config.yaml
n_layer: 12
d_model: 128
n_head: 2
n_kv_head: 2
head_dim: 64
d_mlp: 512
vocab_size: 8192
activation: "squared_relu"
norm: "rmsnorm"
norm_place: "pre"
norm_eps: 1e-06
positions: "learned+rope"
rope_base: 73400.0
rope_fraction: 1.0
qk_norm: true
attn_scale: 0.148
bias: "none"
tie_embeddings: "early"
parallel_block: false
extras: ["local attention windows", "shifted keys", "gated attention", "value embeddings", "an embedding shortcut", "learned residual scales", "capped logits"]
init: "normal"
init_std_qkv: 0.0195
init_std_o: 0.00398
init_std_up: 0.0195
init_std_down: 0.00398
optimizer: "adamw"
lr: 0.0027
lr_mult_qkv: 0.4
beta1: 0.9
beta2: 0.99
lr_head: 0.0139
warmup_steps: 248
schedule: "wsd"
decay_fraction: 0.764
decay_shape: "sqrt"
final_lr_fraction: 0.1
batch_tokens: [16384, 32768]
seq_len: 2048
doc_mask: true
train_tokens: 170900000
steps: 7047
dataset: "wikipedia_en"
Each number is 50 + 10 x the weight over its row's rms, rounded and kept within 0 to 99. Layers, rows and columns count from 0. The size before them is the row's rms in percent of the matrix's.

# up: layer 6 MLP up, 512x128, rms 0.149, rows 47-71, columns 0-63
# down: layer 6 MLP down (transposed), 512x128, rms 0.141, rows 47-70, columns 0-63
up47 115:66 59 34 54 54 52 47 36 47 53 51 45 53 62 42 37 51 48 22 55 57 64 51 45 38 61 67 60 37 61 54 72 50 52 53 50 59 46 31 33 59 59 53 53 63 50 50 71 56 34 45 53 47 48 56 57 44 62 60 50 65 53 56 66
down47 111:63 51 47 60 46 65 58 65 57 42 45 35 48 42 48 57 50 47 47 62 72 44 59 48 41 26 50 53 54 49 44 55 59 53 50 55 32 46 58 39 64 46 43 61 36 60 58 61 58 50 53 37 56 59 56 38 51 56 51 50 36 48 49 46
up48 103:53 57 54 55 56 56 38 35 54 63 37 57 58 58 43 55 60 42 59 48 43 52 21 37 51 43 35 33 48 51 57 59 41 58 37 52 37 59 41 41 59 52 62 33 59 56 53 40 60 48 40 54 45 54 57 33 71 51 48 42 49 30 25 35
down48 102:48 39 52 33 57 73 58 48 66 63 47 46 44 43 51 43 47 46 43 41 63 29 54 41 63 36 43 47 58 22 43 29 48 50 40 49 66 58 44 61 54 62 51 60 38 57 58 36 68 39 55 60 46 39 40 59 35 54 44 47 46 71 69 54
up49 100:53 50 35 44 57 41 35 37 39 51 54 70 59 63 57 52 47 54 51 56 54 45 35 46 62 55 41 55 72 55 56 48 54 56 50 57 68 66 64 73 65 71 31 49 65 36 53 56 25 45 64 50 44 54 63 60 54 45 49 66 69 54 34 44
down49 102:56 57 55 53 48 60 49 53 50 51 57 42 47 57 68 51 45 65 54 57 45 33 59 33 46 39 53 39 45 36 42 38 41 23 70 47 55 52 59 55 55 36 70 46 56 51 67 67 48 47 43 56 55 57 26 44 57 55 53 34 55 40 37 50
up50 092:57 69 44 46 57 41 44 52 56 56 68 50 49 67 46 72 33 63 46 47 37 48 30 44 49 42 40 46 45 52 62 53 46 42 72 44 42 50 47 44 59 53 58 58 37 43 64 61 35 55 46 57 53 34 53 47 62 34 42 55 50 50 42 61
down50 095:57 52 57 53 40 44 27 43 65 61 59 47 52 54 60 52 51 46 31 32 49 52 50 52 50 31 61 56 49 61 42 65 60 46 46 59 41 49 51 32 25 56 44 46 48 38 49 54 45 53 47 49 48 44 44 55 70 41 39 58 64 50 58 41
up51 094:59 73 36 48 40 40 64 41 51 67 50 36 49 61 58 38 53 50 45 53 39 64 24 40 27 56 50 46 51 60 55 49 35 50 52 28 60 51 54 42 65 56 50 46 40 60 47 47 52 38 66 55 55 46 54 43 26 45 57 45 44 39 72 58
down51 101:62 52 35 48 43 56 54 55 43 59 35 46 48 60 64 46 61 37 43 45 53 47 42 51 49 39 53 58 58 55 27 52 70 46 51 38 56 60 30 43 58 43 42 41 50 43 46 50 46 46 62 52 41 50 42 49 63 53 49 48 57 32 46 58
up52 103:36 64 42 47 46 41 45 44 49 62 33 47 50 50 79 53 39 37 36 37 36 73 38 46 57 57 57 56 46 40 50 58 66 54 38 53 55 53 29 51 38 48 46 67 63 49 59 58 51 45 43 56 68 49 71 50 55 43 59 46 41 48 50 46
down52 102:50 46 54 53 43 56 48 70 61 67 30 48 54 43 26 62 89 49 58 56 44 30 49 46 50 38 38 37 46 52 40 44 60 62 59 48 62 49 56 45 56 57 41 57 33 60 45 45 37 61 51 39 37 46 43 57 42 49 40 43 44 57 50 38
up53 087:61 61 25 40 47 47 43 44 73 48 34 57 38 39 45 46 49 57 40 57 47 61 68 53 62 50 54 62 39 50 57 46 62 50 41 40 25 63 33 62 54 39 53 46 52 42 45 48 38 60 48 53 47 52 52 40 48 49 50 45 43 40 66 38
down53 088:44 49 36 45 44 45 45 42 43 53 42 53 47 51 54 43 58 75 47 68 53 59 50 55 43 45 49 51 44 73 55 67 46 49 45 52 49 59 45 69 26 44 44 48 35 51 49 59 62 46 55 45 55 49 39 58 43 57 51 52 46 64 52 32
up54 105:36 47 46 61 47 33 54 41 52 51 49 51 56 56 56 52 59 56 43 49 43 69 45 45 38 35 42 30 43 47 53 51 36 54 67 67 72 47 57 48 68 36 55 54 42 45 50 60 37 62 48 44 69 35 63 53 34 28 56 66 34 35 59 40
down54 106:59 57 48 45 47 63 39 58 38 55 65 41 56 58 46 53 43 56 48 55 46 34 58 45 46 61 45 57 51 44 41 43 56 48 41 41 54 67 34 46 46 55 20 51 55 50 47 57 31 40 47 56 59 63 49 54 56 55 56 44 36 64 35 58
up55 097:48 56 43 36 32 50 58 49 63 42 51 51 68 38 46 35 64 60 69 40 56 75 62 70 49 45 33 33 44 50 66 36 44 50 60 39 43 36 41 44 51 52 63 54 35 37 44 57 34 54 39 43 37 46 59 58 33 37 49 75 51 54 69 53
down55 100:58 53 41 48 38 50 54 55 42 39 44 46 31 49 43 56 39 32 51 44 31 63 63 59 52 57 53 62 57 26 52 64 36 66 60 60 50 54 45 46 39 56 46 39 51 50 32 59 57 38 43 47 47 29 51 48 53 44 53 51 38 38 62 47
up56 098:59 60 47 63 67 43 51 22 50 59 54 30 46 46 70 46 39 54 42 69 39 51 44 41 50 38 31 49 57 47 52 57 48 50 54 60 64 60 56 46 57 77 61 59 42 70 51 62 43 55 45 39 44 53 59 66 35 59 69 45 42 55 58 49
down56 100:62 37 49 42 52 54 34 48 65 41 46 38 45 48 41 42 48 58 42 58 53 56 54 56 45 40 43 50 49 59 48 45 49 72 43 61 51 57 51 50 39 45 38 55 63 47 52 41 53 55 44 49 61 53 44 52 49 57 38 45 38 51 65 41
up57 090:60 52 48 42 50 34 50 30 40 57 44 46 59 54 61 61 36 41 35 49 47 44 57 37 57 39 56 54 40 56 44 51 57 51 59 42 53 41 60 32 47 60 62 65 58 42 51 49 42 56 54 60 46 43 52 43 61 79 53 51 55 50 52 39
down57 093:52 50 53 59 42 44 45 54 57 54 48 71 49 37 38 30 63 44 52 32 43 43 53 51 32 49 56 59 53 62 47 31 36 36 63 58 59 58 51 53 38 51 43 55 46 53 40 44 44 53 63 46 53 54 35 58 58 49 28 49 40 47 57 50
up58 096:63 42 58 51 61 42 42 46 46 44 31 47 41 46 59 52 37 58 52 67 30 54 51 39 54 55 42 55 49 59 48 30 52 67 62 32 56 46 47 58 36 52 45 34 50 39 60 43 64 73 47 19 38 34 58 43 55 50 39 59 66 46 62 40
down58 093:51 46 41 50 56 44 47 47 63 45 49 49 51 42 51 52 46 44 47 44 50 70 48 45 62 42 55 55 53 61 43 57 65 61 54 62 57 43 48 39 31 45 59 53 39 62 36 30 61 36 49 64 59 57 35 45 67 46 51 18 53 38 73 36
up59 083:40 45 64 62 50 52 38 45 46 48 50 20 62 52 80 61 37 58 46 49 48 22 55 51 49 54 51 54 46 34 62 49 44 48 50 40 55 35 54 71 49 40 51 52 52 66 65 52 33 43 45 54 49 44 66 42 35 45 37 39 53 53 64 47
down59 092:42 50 65 48 51 39 51 54 48 50 50 29 56 62 45 48 46 61 51 54 43 48 56 51 50 71 27 57 54 38 40 63 64 65 51 52 49 39 41 58 50 41 60 36 54 60 56 47 37 52 59 44 36 54 61 44 47 46 34 44 52 60 60 54
up60 097:46 50 59 52 59 51 57 49 45 70 38 62 25 55 45 50 47 48 35 44 44 61 47 34 28 42 53 43 48 43 52 63 69 60 48 66 58 51 44 58 62 47 50 57 53 63 43 70 45 48 53 33 71 32 62 51 61 36 46 39 29 51 43 55
down60 095:56 50 45 49 62 62 46 61 49 60 63 57 48 54 44 39 54 56 75 54 59 39 52 51 41 45 39 56 50 57 42 38 55 33 54 46 66 53 45 39 55 41 33 36 52 56 53 49 58 66 44 35 34 45 61 39 47 61 44 46 48 66 52 57
up61 106:51 46 64 71 36 54 47 51 43 56 75 30 49 41 58 38 42 63 57 49 30 40 57 52 40 73 54 32 51 44 63 39 42 51 71 49 51 51 59 33 49 55 47 45 34 45 59 56 56 47 50 36 52 43 53 34 50 62 44 44 60 55 50 52
down61 108:56 46 49 56 59 64 58 54 53 40 52 44 47 55 63 49 35 52 50 40 42 49 68 42 40 51 42 41 54 61 52 51 52 44 47 44 52 37 42 50 57 38 60 40 42 41 49 64 49 50 52 70 46 47 38 48 51 53 59 42 69 30 44 43
up62 088:55 85 44 39 60 49 49 53 71 43 56 38 63 47 62 75 35 63 59 43 61 51 50 43 54 68 41 57 51 59 59 52 45 52 47 52 64 46 63 35 66 33 61 57 60 44 54 46 67 64 54 63 47 53 57 44 53 42 51 67 54 60 55 56
down62 093:59 62 51 61 46 60 43 61 52 43 50 38 49 50 50 49 61 60 52 57 67 29 58 46 45 42 35 61 49 36 46 52 43 57 59 68 50 62 59 47 48 51 52 45 57 60 52 71 51 42 58 61 53 69 51 70 44 47 31 52 55 50 59 52
up63 097:46 48 45 51 51 46 29 52 47 41 51 65 37 32 53 42 32 51 34 59 35 62 51 31 61 52 59 59 60 56 57 58 51 52 38 47 47 45 62 40 59 56 37 63 36 47 60 44 50 66 58 46 66 42 49 37 64 52 37 38 43 46 57 45
down63 097:46 42 39 59 38 74 57 48 60 43 32 55 45 60 45 58 57 45 47 61 55 52 64 45 42 55 51 58 41 37 41 49 57 46 51 53 43 62 50 49 56 42 46 27 29 60 50 27 42 58 46 57 71 67 55 66 46 40 57 60 54 57 40 46
up64 107:54 64 48 54 60 48 62 55 46 54 52 50 60 39 59 52 65 59 56 63 47 48 46 54 41 54 59 49 49 46 65 47 46 45 27 47 60 47 56 60 48 75 50 47 50 49 35 54 52 32 59 34 48 31 54 52 38 53 52 43 63 44 44 48
down64 105:44 48 53 32 48 61 43 52 55 43 55 55 51 52 29 51 51 43 51 58 57 54 55 33 49 60 51 60 55 55 50 52 50 58 42 58 50 48 64 53 55 41 39 44 39 56 52 53 27 47 23 42 51 48 50 44 66 54 47 38 58 39 50 55
up65 121:41 38 42 29 50 51 35 55 62 40 66 65 48 59 29 57 54 59 56 56 29 64 46 50 46 48 45 51 54 51 71 68 33 63 70 50 46 55 44 61 50 62 45 52 61 41 39 49 48 54 64 38 65 47 53 56 50 40 45 66 38 58 49 58
down65 115:47 60 43 51 52 50 50 56 50 39 51 51 31 63 50 55 52 57 49 47 38 36 56 33 31 53 63 41 42 61 45 44 48 50 59 33 53 46 22 66 39 54 43 52 48 30 34 34 58 42 60 64 48 72 33 49 59 38 49 55 46 47 43 61
up66 086:35 77 48 47 49 38 48 51 56 39 48 57 42 76 50 58 43 73 61 42 57 52 62 68 63 54 50 54 49 56 60 49 46 43 41 54 63 45 41 53 62 44 60 39 45 48 40 33 60 52 48 61 48 55 59 56 52 41 49 53 42 71 41 62
down66 093:39 53 67 51 52 42 57 54 56 48 35 44 44 62 35 48 45 43 46 36 51 37 54 59 62 51 59 62 46 65 45 68 47 45 59 57 56 35 36 46 53 51 42 45 62 61 43 50 54 45 58 52 18 60 62 54 48 41 25 42 32 53 54 54
up67 099:48 51 50 50 59 45 38 31 59 51 54 62 68 38 49 70 37 63 33 52 60 56 43 55 44 54 42 48 72 54 50 57 34 52 57 41 63 54 52 59 45 61 50 65 55 31 53 53 57 51 38 42 41 58 55 52 56 56 66 34 40 49 34 40
down67 099:49 38 52 59 55 42 55 61 46 44 46 48 41 45 40 54 45 63 50 51 35 48 52 39 63 59 63 52 34 70 60 57 54 34 52 49 49 50 44 53 53 35 57 67 41 35 43 47 55 50 32 30 42 58 26 37 44 57 60 42 43 44 54 49
up68 105:46 50 61 56 38 52 63 46 40 52 42 43 55 50 40 34 63 42 49 58 57 56 52 47 48 65 47 41 53 56 54 47 48 40 49 69 53 52 45 35 64 51 68 42 35 44 38 43 60 41 41 31 38 49 69 68 40 58 52 46 58 48 46 48
down68 102:47 44 51 49 48 46 40 64 52 51 46 58 38 46 48 64 37 60 63 48 42 31 42 51 42 41 53 58 48 55 50 50 53 52 65 38 59 56 41 56 51 73 53 46 52 45 55 40 54 43 59 62 39 46 47 52 37 55 61 56 34 53 45 60
up69 098:75 50 50 57 53 48 41 58 65 55 45 47 38 46 51 66 43 45 58 74 39 32 55 57 50 50 56 62 54 59 60 43 54 75 62 53 50 59 57 64 57 42 56 48 65 68 53 52 26 39 45 43 52 58 50 40 39 51 46 59 52 50 60 33
down69 097:61 59 46 57 52 56 57 49 53 43 34 53 44 44 52 51 62 62 50 49 48 59 57 57 40 39 50 80 47 53 34 54 45 63 53 60 54 50 44 45 60 51 48 47 49 55 46 41 53 42 50 42 50 30 55 51 54 68 43 39 65 49 47 47
up70 105:37 62 55 55 65 44 29 54 58 51 54 34 56 61 56 60 54 51 50 56 49 55 55 48 42 71 54 42 48 62 59 52 53 37 29 27 57 54 63 48 64 49 46 49 49 64 46 53 81 37 54 51 66 46 59 38 55 40 32 48 55 51 61 57
down70 107:41 54 64 57 51 36 45 66 46 41 48 38 54 57 57 68 60 53 58 44 35 55 62 59 55 56 44 56 44 42 38 47 41 51 35 47 60 33 64 48 49 44 66 38 49 58 51 51 46 48 57 49 53 58 51 34 52 38 28 49 49 45 54 64
up71 099:44 58 35 53 66 36 56 30 33 54 45 37 64 54 63 45 34 41 56 58 46 48 33 29 55 54 49 41 62 29 54 39 43 48 44 45 47 55 47 50 40 63 36 54 59 43 43 60 45 50 41 47 55 46 54 46 38 48 38 40 56 40 44 69